config = dict(
    num_hidden_layers=9,
    num_attention_heads=2,
    norm='layernorm',
    rope_theta=10000.0,
    attn_scale=0.125,
    bias='all',
    beta1=0.95,
    warmup_steps=200,
    z_loss=0.0001,
    max_steps=11503,
)
Each number is 128 + 24 x the weight over its row's rms, rounded and kept within 0 to 255. Layers, rows and columns count from 0. Numbers have three digits each. The size before them is the row's rms in percent of the matrix's.

# layer 3 MLP down, 160x640, rms 0.127, rows 0-108, columns 0-127
100:122132112096112117159148133132146152124148153160156146147161111157141149163086118136109124140102128106141141091131095138114117106139142140122095138115134115080121096153116167143139134120128116101112096130127121102117121147113114128113152122196183121124094099137124170151143139156171149146133112138111113149096120143136093103156096146171101129127118102122131161140102125120148144115149
095:114110134126146119138096120106107087161125161115126131160134125126124124143135153121137130078182119171086148147121073138112091162097108153113148126127133163144077156112149105133112127121146111123151117114136136112118143132105137129123145155142194143150063194148120110073123166128098125129104128147120115125114131116099139149154171140144149129133135128132153143140164156136130131124164
101:141150128145123140149090095165066089128114127122153177163173091124130110137176169126160133116195119121166123146113143123170117113102137106131149170080097130137094141147113114144164105143144143200131134158124137214139147154100159093157150141136137115146100123102137134095153155133157132091108165128173131131141131167132124124108143137158135137131110155072111133102123131119107143088142
100:103127163135147132118179127107118116113145167129150108122130112120137133097151136120149120109178102097121156142120132097107155126150125115160081134111111126099111141103119127104128136137128122087109154187135119159128143104065138120107155135149114126104137181163150160106104157058113141084086136143120124097094113116119138166132140166105127103126129107123122123130152116091134124096122
100:137105171145141104100141126122156118125125134144135136189100164126115123154096150156129119147126143147148099165162127129144140148071071115125114163142107117107106139119121112140128108126134146130113179133147139109155103100102123090129117128146142130168108119105125126123114111160096136130132119102137116096166145155092148101143125093175129141098130119170121137138100133160125086144145
105:125122153165133116143075116110152095108148144142110159098103124123118135133133134127127149123160124111144136128146155153136169118120151169155125098127146162119162131141140148123105127161115091114150129162141138143151153146148123168133159132132152103134130124079122123131143092074163109105125157125158150133150115112103124158146170185159120160164129129084148147141136149141166148157126
098:161113135104108150113152130134135174097132135169141114135102140106173132164152147139160120141108111089139152118105143149106142089147151151126148109151122110154117105106112104128142187147132126113153136135133126114182107164126104134096136151125085155126083197130145104126116099096150148146165146146120136119122128144179090119150121158112097172101132138117146166102123144136116132108121
100:126138102096134117129100114111128110120127102108132098122128144103100115118117146151112079173126171130152165156120126096135150094112137111133107106104140177137134131133120148123167137088149115165115147146143153150087096096111108089133109147150115102117121172143145131161126118151100129131114123115127136130132135115172139109170167130120131193130133082122114121164111159168170165126111
101:093096131136129126088130156116138143148061114163141125158139144163111086158112144145088142158079105088125158115135129124159158113108124117176152126125091152133119098114141126152098134106103196125137113103082146140134130168169117130121112119129123152136122098120121108129132092087123107110132105116072163146122101114144147164105096089094113096132082145157109165148069173140154132158150
098:152118111078111141120139092141090129151105123099113132138115108121086145052141135107116159151117133139131141087126091136181133110129125132164126126126160107119121109101075154111171140112129171148153139155148089102101163168106091110139113136146123159134117110115137107113141123091135119134152125093100110103171110123156123115124103106116104071093181111122116114138144163159132152154097
097:101155120146096140128146101117225125137116141139160135101099159133104116121096120130128169185098125100101150168155118086153135157133135106135097142128099119098152109154119132138118131152140137162101102172113120160101081135126112113096141132132154111134157140145123144178149102154112150167145087105175134098156156143112163091090153080107142126134147136129128138082142103110135126159089
097:139145098185158164134153129109157126144130132131107127132144105131145080139147112100103128164180171101123135158126147132163163152144128140102138103080165139152134120119138114113111137142119119104119131099110125112134159122123112141137162162107137134213166127158109149178120197126167123119133147109109133155160145134129141155126138160145128119144152132102120143135129156090103141129132
099:080134140185105130168089084124110107133103141071142091115090068135136065125130111130173127119128106152136124118140096106146104120121126129138128120092117060114125114133146141101115161095136177153144108150123110114117109144130128124061140144113124115144156098121119136076097101114088147146163117089130117139149117127162119071100074137098120090114187090143124106154078131145158102168110
105:135179155085151109134131189146147124145130111120112144111154116110121101116157127151138128120086091150124147142161102094179165136144119146131113104163128146080152108135131136144124146117149102142135203118130136140158133136172105119121164134158138143130141138142141120100120151166084123151135140158144117139115110158151138094150157144138167111142132126139166111168142109098162131143120
094:097091114135132106108089173099144162142135139144124135114077099107132144119118114115136067141146102154136134127110125169133145087134128113120140149113144105139144133102102108106106049097137139179118162115143144147130063105127141141141148125107143129089090130160147152116131097153062116134105097116119153078123139137136092146151109121130112127109116099131159129119083211124107104135094
093:168180144133129153172168135147160138165138099119139141130136113156121114113102111105116105090156161102116135147124139068069110117122100146131122137123147118150131158109113140109125117151119114106162163153166123136134129112120133142122146157116132146162168113141107149153112093147150133103116124122140125160145151168139143082129115094104128115115093140099123091116108135113120088134095
100:123164130113151131126174158084098098133124141133107126113145125122109107127135123127161169104132115153132091138136130135108094110108118085136134127151116128175163116150106128118119133133146124120140153114134134144119107132151157140113124159081108149163127095160127092081110162140119129150143112173161128132141153111121131129135136150119119092093116088116129113139103110104119114124143
105:114129097132124107094144125089148172142113133140119150127129096132166141111133179119115136116098159155122108132105113127135162142141107135111111168158146146120092140113148122125110138119102123114141112131109129137099143162125143081144140097133135078111109136117116125083098134112168157157150130155159147107125117111131112105180143156129127135126149104119141103117157174090115120127139
101:105156106126130157107158120131157143112114138110084135117097156131125124133119138157121157142137104123150135117169109126126070124096151134155114119172119110098129148138110106131084153102121189156131183151152131122177136137145137149110128158116088141117118175123140095125125118162073121116125114105134131117148104140115078148134102102118139125164158145109125138087112158139115120173151
108:127144117135141136069103100096179131155143092114134114114140118130095183120127112135162133116159160116142125132109134145141116134120124145119143131155110161176160170153136131107131159154149150106125066151128148132117102141149097129132141155117109105117126169098147126158114143217124104115082142131140128116097146081128110139133147171161128132147147068149138124130142134110155112130123
103:124113127109162102129136122140131097124126139144153139114152175141115082117142132135136110116170093117144189167116161129135149139111140131135098148179136116108133115191134119111166131181143178134106118156095135134153128154113141146088117100147102148110182150131166130116134157121097145157141150115152130113148117111114119083134173110125126132115126133072131128156151132075145099151109
091:127135135085141080122121119112129140116129117132125120146107171111143114112164092143117145136133126145115122130121137172150106150149108128124126153122132152113112143130084131186117149166128168162138137149119146075148109214108110135128099110110098111098182129099154110090093108138141145132134110114123112136147128125118124117144137119113142101128107106117158112142104104153136109120141
097:120097175155125141117116096204119145075143155125135187138141125073133094130128090123120163136120108110135132130162166085153149103145122144104118145084144088149141139143119155133125173165124107106142154141145113149108120145102093147116144106145175140091154086138113108174100120125121089163118166124124117150127114142095109126113096126154099110131176133141105108108129149127112153109107
100:115152118128144089113161116088156118151123055123113160145137127133155148138127136132092159143110129134141154134114130153143149133055121114142111169134154127145133124142125138101102151094153157150149125132148142118108102102134109120102115152105137196162141149142108140104103150137148114104127151110074170138153147145090144145093128113140163073123098144162133132118124106142106126107140
100:127129165125086140153090158114106149084145111155163144135112154108128145143152146137114103127158153112163132129149141143156133189155144110148133098118133136110115095148178132127088102131086088113124114165127127135130133137129125129089114095100128097187067122105120114142138112160058143162127128126161106126133132128082119106110118114133115139123131102115118107138090143153150114116134
095:162121135124128129167131130113090097141136115122134121110151131123142129117116130132120133110105138136131126130158111125177135121141136129109119166100145117132118136127126133168166094121129171171119110140114107116144141146129106142149142144132143081077099134110115125077128128138149115138118130118121165135103122092042133119142140110110139109092153127117123158150093139126122133101146
095:077130139163144130144127133139078117133150152118122156133148111123111131142156136132129101134166122135115122188132100134117175111110090139127119125083149152093164103120153119147149109090118142123136105121121125163111123157113097095132164142131115163134116152143146137123125122130120146129127176143150186140127094137128125162090120128139121091143157118102121102121108152108174125155134
096:109135126118134137157169135150104130132128104106126171144167153137155161135113104150129094124087103131115129110167147097134111111121086179129108119115136167111109137140115106136118130106141130148100125093147127135163087096156087136138149138132151132171140123108149096116087125146124132149105117140113138115127127167142107077066118131146138136061112173144144144128136123130134152146136
101:100172108095142143111150132151136159158147110147113119151133134098086135104103073146128178133146114139113110146105119104136070128164098150134149085113114123148119115121141088087142118118125088096123105126158134139094142099106119102134119157111077121098135135165132111119113128173126163121133125114129156146122115135112125143172140155133124140159147191157135139084130127117126114127102
101:118164123129124140154186165139117114095058117151115149103157149143113118108155084128116128155123117146124172153112112162144173111121147140129143078100141149131110151096131085154104083122148113122120134155092150155125178124135140140102158142102129092155122132101155148152129144158157107165125135093118130124147124139114171126131117109111141126117101117114132105186123107148135145122145
103:077123092130131145115107085105141163110181128130148149158109106114086118162145156177133097100105124135116135155105143134129088113097114099133119098143075147149088123145112083136151109154138109136118122142081126096177128117105150122110112147099112149151089105144128123094117054127141126109136153125190087149120140149144154106098127110110149142138148116144164110131153139109118121148130
101:122120093104142138138125129134119077095122153151135102113078124129127162193109111131169141172149129124128089114133140100078119116166177123141081059114105143157132155138119103144071132108134128106127140089117109098104153148170120155139118111118120084131076186102115154144121121109104151140135139114132142132131151115125137158152179141153133126140163119129146092086134154137105122116122
100:130145149142103132150126125136146146186147114156143148138109162143123174122198105091143111154084114131134133087122111098144110126134143104112082132127119139140128109094108123112078122115141139121136095125152124134206138203114079198127138123129120077111131196056174158108149113135173113133114133135145140111121143109106065138102142160114158147112108164093152137158124126156142135153102
099:073101141103078152145102148116092134091172114107092170128099131091190205130161102159110165155127147131123138121119126169131111101110140124115131165144113147126110124080138120137163116135128165124136147103156150132167098133158126091146127112111145125135134148198145105121119128138103124125108133131146115153137156139088132088177132129153134109132133166173138100118131116152139130128114
106:133120125109131133121118081095127119132146110085186112143159124141140146094134139148120118096125147165132170110126118100145129160139126105099140121098125165119115127130089144093151118180098152180113128159123162169112105139144149119193134125095134124107107114118130128116110085155160150130157128145130140124126125081113127153148136161161124178152105131107125121148145113168149133137119
099:159101117083146106128052104102088131084132109132156091135139101145136122103125117118129160120159147119136077125135123127106115113129193155124139073118153180161133163136128135167177113158131079125122131114132117109141141166116120131104115129147153141133164110107124179115152148119116115100162133142116081108129124146186144133083117146131165173136105126133116157110138103150153113179109
093:112072174145106127125106148132107128132122150141101135095110100126079120129043119106147127136168113151124153134124124128092135128108108138141098142146155160141098081134078119095125165110128112156127139118128127163161153122119115117175114153124146152129143134132118087148094147109131133106122145169140142168159104128161154117168143150122134118137112111084106154121147122137098149137161
103:133142145116127143109096176129121110125133119151137113094109110133150066144111118122092112171124100095101112104118103142153111154133122091124133152147127094151081139095116181105177091098115101110129160162120132121124136111121156147084087147160096158155139116127136125151128163157100119104133147146090142143143116110123142111110089099100147106142098174147118135115128106120120123123150
095:152169119162135132135091142176177138165116101103153128113102131138097137150170145137116111155056142131150125149134135157144121129156127109085135117173124097151114143124126087111122138143118132133127139139127136092106162095125151104127152125107102106137108139103111169128173169094131101148191123117149146140155160086096154169097160129130138145155136213095115149137139140150172105146138
105:178147153108131161166173142081094142124115116126146176115113106091157153132137129117130109130124124138152108147123167175103067122159133099099127137159168113157115127152155121105172134125129141129132123096134160133106127093092113098087144088134114140146130144148104133130163105111169122115168128172163114146140138130128156108140119117140115082109137127167135200113137134146109079123089
100:154154142150132122146153127144162111136151129126123143120135123126163145145140121106153135087143124106154131121142090086113121156107132126123161074119110142154110104120119153131140136134153069090112161126125151094116129121148126151143126134111162136177108136123103094121153106128118146137116131125138144138083120151160129129145115105100138130141120133135098133183150171147122092096136
101:113075153134153140147138149125105100100147117049102081136110081143108121090156170100129088118087164135127173133141131115152150080133129169143116150111134113164137131146137114109125160132114134121105126114175129139152117120143116131123130107142121138120119174162135073113131131120114117118146094121126122120165116116117162118107085116107100105146167114133110141137146071120141150145116
098:153081151129111125139115122104126120089110148166060087118169117121104130112106086109142108115142128167140116160140103081115120146139071133128085126116140122098109138134156164116143137100139116136125140126104093116096135076171135100107128145144086112159133155160118094133135148156103138088160119126118123146147110147113124069140107141083120137140159094105131119104112111097167128142105
101:125125138188113131159121104100112147150131147142150147179143116133096096131182164153102107156098113153112160143152137153175120148135130098149154077135132109111090144128111125143130100104137077152129131155142152137114118106157148108131145150143116157095114139106109133116139130107119152145106118126133140149099127153110126104118147151157122134104158145143107156139092139146140121165128
095:105112172151125113130141146098087125169134105155091163137118183137140189139133119111163119131130170144147120095124146154124149132144136157146143131115119100110197140128150144124123133089152089107125143133156202138125075094143146123135096154124151086128115111155146127144146124164104158131130103151132167119165096139136127135162109138128131130168120101141154098144110108107107129114115
092:145139099153114131144136135140156159165152150094122132108146147097120130137116143131105123152154124125088152144130123157137166132115163165083157123099092132138128108117144099125110067113144124135143148140126131189192170167099160115113152089157158150112102128112156128111157118067174140159122164129119144136107151132170134206128194109116151103143163116104136127067145153134207118042109
098:115149143130136143113094114132126145157152108083101149157133136116108130124135156112168128130103120113127151152131119144143071131121132150145123069120146096144152131108121149101107137114106170133110064147140130106116162151117140096079148112171154177105148143133128153115153150140125119112149125122156140110116101117147092096159115139159130132126145130154126100144131137152138112154142
100:088097139151088125132126079116083123108098166125117136133113105155080113136144141136114117157121118139134120168100124076161141194135127144175113076162124097144158123131144097161081143147135151132133138134097154118162110114142117130153159129084156114164123114124112132163124137122142098129130104128140110146129100175151170157126151152088131141137123151117101165103141113161093142132127
089:105121092089154125091065137154095119153090158106104118141131172152103115110093146127101139120122145144137159155148090107106148128086096160126156142122146147065167085089160095148104115074170201084137124125111095108150123167101110124119112137137102102111158152110122112137131141088156134139116147139079154132102101163136150100121099127122104112144149153115076088120128120144119146142125
094:120164103147132093079093099090091128146145081146129080158103135107129105119088155138161156113077123135128109129147142148123151097103098120133078139145114131188122141119103136135098154138131159158143120114131126150160111147159119056144145101117117127106143117097118059114094117152103123122158114176113087088120164087125124098148118160127151132164119156130123149084128135130149122145111
107:144091122100107102080176095154108097079095127116116143122106128158131103116077150089119104151142090145082133103097125107115146141166147136139122088075118143132105126127129152120092127135105085131170089162104135103153097146138112133140121118176126058099139171162104159153116105079143108106132140113142130113115121124141122148090144138114128150099124106099121100159161118103113172158134
093:142110082115121125164156123194126127104135085123108137113124120106122100143126126124082110115134087100155076127124112166116123133120123143124124138085099100125124124112092131143126135132115130079130163095089104114093157114085135130139099145100128129126153161170108107171099159133094124072097115143127095106113123161099149110134123138095126122118050170139161087149147112122140136113135
101:141132089108129119098173148073109138125139135120092112127150158113140113140111128110151131121115071092124188141155149115126144156141115135141117153115156190141129111129169075128145145106154107084129101131101152133168176094126120152134151132130162138153121142166147107132160125133147124153150110117145101118144118180122157134145099159164112183137107153157115159090133123223127131113129
103:090135117088129108097167177129110137111109160135117114091155143158126147103129116144132138115082136134113139089137148091125184205118142163091153087120128150108136113082114151156100107125107098160149137141112137150104106104110133129107139121089140120164162150130139090101134127149159097111125143143135162129143128147134130090119173130105137128124106097086122141150118125143130154092137
101:119138123129113139140115111072138137146102162117135139138152105125108133130110161129123122110133156106163133137148121167108166144120128147094113087125133118089077107148134120144121141159109107141154121116143145143124185121129106141142112115144119125114037107095125108127116191171117120117114157115130114177126113065129128111112157102079158124102134151152128169145095155122166117163135
099:141111116111102106178110109105123144137159099103117101138101081118112126141131084147131136080151115148128132130116158144097141136165138088124154081163094166121161147096111149115162173148142141145126138130077090159148113137115126097206138111132146130161098101154123157095132102121132127112133130119113124099151148158137105162119133163164132096144192089102111121153113082094098129112130
104:136142142118127134128107112106089145129128089106118143143138088134140142121136140135118130164107138128125139128106129080133113165140130099120189156146173114115120134088122174119127125159132138114148150099090128101112075120124135133144135106144128101115149087120140142087134085125158138156151112141131141116109100116115142134122102112155113171115144094107091144147133146118134153158128
104:139113151100109166140131119082122124181126158114135116103140138126139101122115109151161138105109146137131161132157119148116117169126132131144087119185159156095118159135135109119079135153140120131137130175094139144157118144122137126161161107129134108099120086066120140104127131151099127102157133156095166140144117114151105138164123124114123105136133096112141166145158124150117094162128
100:127100136149114124168105117155149129152129125121127116176129112127105099107130114102116203156140101140118093124134124089131142128090106140112158186118135102146127128133176161110165119118142132126140123131141073105156140156128104162137108132133107130178191073068117135138113138139133094116164095121148106123111131129118128142108136102132134146118165138122125116142112129097160132128120
093:115117132154128116116093170127137144149077122125136139161106114123134115143082118150113158103151155116091092105097104093094126149112131141092133088149149089151150121122110133105105145113070112133134147140131098132137156173115105143079092132133140139125152183131121153155103097081073148107147130110100095144158134144117110138118090118078105141106131125132115115061114116117149155081129
100:101127071105122137119155137154112147127133157157115117115102150125147116119122142093102145114101118099105196129092121108101145072159153098119163093108107136120150116129117146137085149132176102088119094121128090078122149143115105160112114106153129135102132121125136112184109109082198137111155118113123133122160116125159103134121138141085136142155128094154120091145125068150097139118107
096:131138148145140102143092104167141103097110138163128097123130111128125137135148116099122104143125123172134136166123148146105106168127136128105142129121139160125113152132148122119128112153119146143128100089073110113125128158137120133159139130118088141136106124110128157130150157048125120169163120119127136108130168116167120090107184137117133124179151098173173126083130112143067115107150
092:152134114092108095142145145149167075091118132124137106095117145148131107138133116118161169129114129109139076073140126147115109138116126106140125117130050148114178125102137134113128117122138179145121118147133085153129086113113088103063150105119105141158145067127138119116151100131135118131087154158127132118075129115100113142098146126122136109113099084161122138114135076140084150131125
095:129120080140105168120175097162165153144139144168132141130118123137080127174101105107109152120161117118121090129132126141114153093149148145122130096133126110113133103111164129143097115168109128128123099128123120112106130128154135147110108135102118156081128131118139144160105130140140097080167175137134139121129119127081129124173152127113143133153112151107140120131149116132120123124130
096:108120127137082150133116128158118138110118113126117110115143162117117123114117109127103137120115115159126128101136152131128116142121149066128126101105124164126119131088158145153085138100149103123148141133143122148156181109172128144117108150149116103059138116102107114117136136138136104147150082120122178114139115106138138151187131111144140101166139098127112092124072117181179141114141
105:138077116151126163091178067119072129159143115126138131105052105148132117136100122111146126132095134118117083150123115138116139141097123118129143090150164119124107116133119133138089129094134161149128110146142152138129116095101106133125129131127072136093143125097134114074096146173098096103099139153133123119124154105161120098145120117144126096164055142113119173134121170127155100123124
096:136074108161099124110144113181139112166166141132107102170105152130138161165166132122105150105107099128140110106149093113166165138138119124129169134128151145111094136151103169146137088126141126108102161083142156105134147132130131134153138137133128127139082115160119137133127161108104135112107134133114146142133130073111140072093122126178113131160113046126141168124145113148113122099150
102:101094140121104124109072144118114113189124158120113136171131096146109133099122147147139104131121092098122140095134135131096114170128126120093148117106122139108094163125174121121158092116093180103138138172121116113111135102109113125148122125162146189143087083121092120117114119123151122067110146104061140161164118125116108122091124133121114122148115147154138105132088108105088130135161
095:126144083111135149124115138135103132075090130152117115098123096133178111115109143125091156167137160085133112111136141124125157117126160132093142108125129153131128142154123117154135140145131150121150142087096136124129124169135145156161090137154130127166147059137118159146106138132125153158068095139144103100125091121183127110136176106144141135162095103131151105136115113111140149126123
100:118165141120128116178087145149201141102128122091091136131111114103216150142140176158133128134082148127137082122123101130105096138142140114110119123104111135133146137101110116125137122158120131133130132132127191156123139135095104129163143109134132137126072094135158135158095089129122118134093127124125147092082134127194110135140105123146111110131100134174107141117113134104112123099118
093:144117156154125165124110108148144126122128122111130139080167142104134122087169157145109098132123138116120140185146128132112155142176145130119120110129110114120086134158100147099133122135182142113133103156163092140101106182102082092141094146136116120117129136120080165106110119144153173128152158101116146142149158113065143132146129119147136119145131078073105127138138109125121138130116
107:094114133148124131114103139110141131108111171193130106096114125104091136142153143099184151116132148099137111153102134147117158090137103163148127151122099139147134125151108142139156103145138123105140140101134098053136127128127134142125151110107116138117156099176125104155111130141142150082128136133112154178118119108117104109124130146153125157144117183131095103128132153130132120109154
097:173153083081120108139169097146133105144149177086108143177120145113088118136113115155151148128073148139152143144109117147151131092133137086125106163149153110096137124109155157108134190150110044123095149122103101143125141113062132141106125143134110158128122125108129122153108130151095141075140114133100123131111134127160081157142098127161117117136121129086132148134165113148144136084149
094:146119144165131106148114143110123110125106137126113133105129116086125132136105111107136077158115114161139135122146101135158108103141157156137166162167067127167124124136123129160086144149104136132131123157152117071144143150136126162118110141151074140127137082098131121141133099129087117116130131084152158177151133154056190138112146118132138109118094117131104132157104164184106119108141
101:070106151152116115152115141146144198118090102143102189119150139118100112101111123123144100109112146108086101088101143141146093108095123150104119160136103119102145113140178154126115164122127106125105114131137131106141118144144119115131114136090054133144152112110133086129132108159142144080162123110116119127158144101136147130112146125123127114084127123136121134106146100135116150141136
093:152135103134100124127176109203085119115111100162123114152143136142098127117139085143122111109114104136162147087113149107122140132122151160157132141093110114163140080097209172149100115116118126157128115136132160159101107077156169158133090124121173164120173133155107105131137159132107109134091099158125117159167122108151110108143086122143110114101085134123093092092117137113126113070172
098:104146110112129130119165159093102133108136167145135096116152147103067134098095125109135116117132142193104112105161134110127158111115151131111114102096099139100145164115141076135096121119146087116141088174149181121113120126145152128187113099083147061130120111130129135079162115152131129134152116137134139128118091151150077119135108132109102162151112118099107124133124123118138130136151
097:115127187114121146127088166086106150115161120139106109137143147104133115087167160157150123110123116113124145156116121110150108144121143146158135129103172150126142119145099149141116102147164134170128115107125151169098119132156142132161111153129173159134162092099118134138118126153122116136121102121124089125114120149119156136156164150110123167107081148174141147155143084131088150101106
103:124138160164146136116111128117151138139121098078117115171146110114151159132103098111152116117088191178140136110154117155157097083145094104126135119126122115043099146117134134121121104147137141147126170152149114145107108083146134074126128138093121114130137093118121115099168137152145123130131109105147129163134138136212145123145106125130128144135116112113122112193152113143116100177114
104:116131121148124132131145161136132145103112147099104115105137127115116149148072113130076092108129102133149131110143131125075158107121168107112105147121142111164137125133133159122155134140077125120118121105112107117167149142152125101103109139160093159098116149111119147145106160156131056134140109161118086148129093159088142146132133158126173111079140152120155126073116119082124121135095
100:135114078135122148108154147119122114124136122142065108120151138106138149081099156128090184121107134095091122099118074110151102160133165133119155123091108098145140107185147112132147156120110094150134076142102124156097102087139136147138124092117072116126182167176155156155118067099128119157139110126157110144137107107144128106124097106101118158107101187157138122148105125115127143108150
100:095164165161129094147148107161157126134124144129133128140163143132123124154132155065140108091081134119129128131120157138130102132147156077144113121118107123115104115084133155134058142140147110094104135150156102100083131103144141118102138163133187130155096158125109112144149126135117125130121149146155122107132125109108135135123145134112136141164100134135103136169155102117170138125137
097:070128125115133138190166096113115101121134111161153116141122103145133126102136137125142091112140128147105127148139158128125135152108151144097162173166097118120143141165105112124132121133131147162125105160164139145130083118116152137134163113157203155144119083123137119173144142125117148111136165088130137118129129097077129140134116135138130157136150160132149116155114095129113152091151
102:118171133117141139143171117164152099123150144137138107110131131129113184118099127130121135114117123153140142092129176174103173091107128120115136132157092128182146099124137150114157146159142123100122141121119086174129155098132100098150160129093103166126067135137139123121131101105118143141113147128090096122141131141168112077119119131115150132135134154095150113099169162148127117124153
100:147102113119124094088132124152133147098150137122159099131166161138128125115123107187140141139127175131142165104125133151136111135142116159123092116105116155124186161100115109164103139097130078116135104133131132124129087123086131154124086128146147139160103069145174145140116082124121120114133134129149110137139138149134127098080116145107140131164138108129070128059118151179158103123165
103:163153110157132091138131154115166132154135098157134147098128108131134120166143106135107096097130104119125115122100133126149077136134116111150100083160156138125116079145156099144151126088148137124132089111117108114149141158108142095073149139099079158145157127138134157096137152142144116105143126146169135125112127106126136101108108109142105150139185128099103152092155155134104129160118
108:139130142150148100110096110053135110152161099155163101108172161133118143201099122157152094132150145167115119158157129123088135151137108154138109128112102086083119137165106157138149104125118139168140106144135107161120100122130123122134175115172149120141139137128118115127141145099124142131121122126118100124097137094104112122190135115119134132111148136104119130150122127161157137189159
095:125108144096195136125110146150156133101119163128140093154114120151133109140160115112130128125112133121103114176136152145088168126171110170126160147114124144109139117133136145101158122125132133142152140110138121139172134150126151188162107136136143130200137132136116118142122139119168132088159083135111101106120128113162069195150112134124111192127081057168112108142116122141157122124128
101:174137110128118154113134161179073102127081122185183085113117114113154118135104128136105170111122117166147123140107117072157127126098111143142129146110121142132117136111105128140114129122143143135118140116141100104152185086151174121191068097130135135142141105100110105121121115118139086109107122143124118153127121124090116143117142110116153142115134137081103100142101115126107173101117
093:117136152150164137122117140121104119109139169089093124123154181111131100113127149148130112139083113121152088110122118158069098123123126103121122143145137083104116154162095154106148111127117127120125097129124159101094120107128172158107147110108137111133141140118137118145131111148157103107131123118133138161136143114056144108103123128100132120120096136135117140205170140114155129147140
099:132112125174120106103188117149159120151115105109166135136098122118164117141086120077132153154137160150134147111081121128170112105163100112126136102111114110178168121067119110103099131090114168134123126111154133131148118132144109159112128083117118131152131159126095135191136156100123112136125119127180129127133127112115114128105091121142104124166102161136124084088103134128119113078122
099:105103073111136193149108117097142120142134104139127132118129108128122164157134127161129113129142076144111067122107121130158077119108132152148112148117148132167101142109128137141116121111130112111124091135116117098157112101136135171150109144136143149123157146099124130130143120160145125155131103137122130127140121121128131140113128138137131119115102117137128150124147122101151079141152
102:124172134144135105109134076167120148088101154131160145151076154114111113148158104134127114136139163098097141149102131173160154134116100151131099141128155105085126113131147180080073130147126111087148104120129144090120144135129138123120162142142159100101119081069149148113128114138153152145134125123086115121070114137096131124119204157115126155153132157094096091133101117160146133124118
101:160102139135161119135153157176185153111115149143107085128141155110182125166160133126133123143145154099124116118125124141082106104160140168117156151154120139107166137092115121103106142090141176118137129133128120158133118128144120117118167125151097150090137127092123102181108113102181133135144166102165156123088110137103110156115119180146134171135139152148134122134126055154112142122117
098:158130101102131142163150131112153146141127123115116141096072115143178142112126123127104119108114122111145178080147122147159137074128120079115176148149170105157104083113115157104161170116129095113145142114125105107149089108104137079153096108142137145116086163143104127141128206158154128125112104117096106106130113112154097121123099138079099149125115131097142113187108129126171153109119
099:130149114126146130150113117133109134110136141129130144161104083130151165153113107109136149105200161118110113149113141080104163097125161168140141139157094142114159150168163139135137141113126151139134100128131100135105095140109113136111147090149168078137106102124159147098148117153124132148103129113081125095083104141107123147145094146145116138084125131139109137113138115091109124126132
096:117153129142110147136112149178141144138160133108132124135123131120077124090097147139159115156086146111104138161121166153166156147092146131106144163118101119137112140087169138096180118164171136154127138087111131149099107123126113138117094140114131137119153078118123162174112160164135177148131135163128164080129132161130111095108141115090108143090099160118100123159136159111134129141152
094:139102123118150141120134084171127160169082107090143140127112122149100154112127142121136155132148126166141154095124129150113134119127122159132139111140136123109094092109146139105137135110130130159104155140161120127125137120118093160124131120114154169144082171159154107148141122146112097172107099117121102105089160132157156130167096118162141138146116163084140121061118161077132105131133
095:103101100101139152106070131147127107106157152148161141126109136105133149121102126101162137140140065194119125113130127110162104147113109142129094129131135079167147133109115139111092133093114123146129128147160144147149142135136115137152152125115122143120060109126106080116110146072160101164147115136117116099108109123103114130138055147146112104118154112109149144075111109122137150119121
096:166083145106095090110116130070138144132127090161137113122097110181152158116088132141119152119118163138102115147173135112101130147154141105119173141108091095150120110114095127126133106135101115108108151114116116120181132154142119144144120115128158159096124108099121102110122166134118056141125128114134120077115111109083121144123106105138124120112125101070170114135104122105099102071139
096:113097156109145154112143123115136077144100125117117141136112175130172196094168109121142123177137165140129095148118124106106138160152141103155107143134157126136135110151154123140150099134124104112122123098176158139076108099130146138086130091148122094061094144113123140152156144064070131168129096144107091140122128111143135133116093127128123126107171123095139106122093161163133136141134
105:112168170110133173153144086085146114154123128116142151112126154107111102132152139165140124097134113061128145133127162112216131110137108115125126141141149111121132118134133166158111129142132119165132122118155141107037070094121108134098138125121131140090162124129122131110146107112122189187156113127129158089085141130153134086075085139118142157141123131099123117142150131133098192148088
109:151160128138090111113108123139126121128154136106121108128093150153194121117111100123096081135131108118103118115080125157127125127124125140117130130133147118116113114128100182136153123090112120150122086090142127115111131118124125127118133112142112157097169146185140120092115136079133152092106121123106121122093106164132154144140131113098163147119138121158180153162126117119131127156102
092:116102134141121110111156158103127117134164153157191144109119118149140127076149129151105136138092122136129100111108105101088129102152143113135132158146140116114143128115102110115198161156125076145129127152096131136101123136133159116119134163125151124130115130134165105120092156142121118121103099122090158132131148104131092139127115144099090082140141107134150139154124160127139155127132
091:134143135135097145108159145075068083105126178149151106127117103109120157146134096087112132147175179083131128139113082116135136157079143096177153137146110136158136162143137160135189141141156111142151128126143120083112130151120151162113124145093177107148110099141130176145129136077107124089143113146134125129103139138110105132124109137145101146122119156150129133120127087108112103143110
104:130133113112136140150140123104135076119093127165111157166112159115160128148163120141144115142146132092149163104097145145128099089155113135123074141112130117142088127137097075132124134083131124123127093105098119101158146115084123114089122129173174126155147163133079168135161111157116122143094131169143162129126142126129162203131136116126123134108119197137170113050150152126151175117112
105:150130173123115120148110096169119134155145144062120142117158100152147140105142110120163102141166163117128140132125127155137135138130089111166132138130125120144134146151090121121146153128123144084141148100138142135130155112113116175140126131150079140175090145151117141192153133115149116151124141126189141138100106149107161088190190162158120162107161112126163144164181129123129133152116
102:115150124123122135136129138140128127139117129118125121174114124147124130110190131084132102128156129168136141124107155131107135122130099095127143143113132132123152132138165104099175107110122127061135124118126100121123169176144129136124134078154086127140122094115134174122137109160147131174149146145094104120146135129157161190108120140145149090112096170147103147132091096113090118117114
097:094127150128151132104111126148141133122147129136136147131104118154143097116111201126154114135083127103143145149150121133126105117128156099117126133114153149108139175127115095125115140139091088132126139149119126156109086101145110147152184108091181100138151171136100115166094126166177096080104108131110120179138129129156161086119162136119110140130097073164127111069156072159129075180133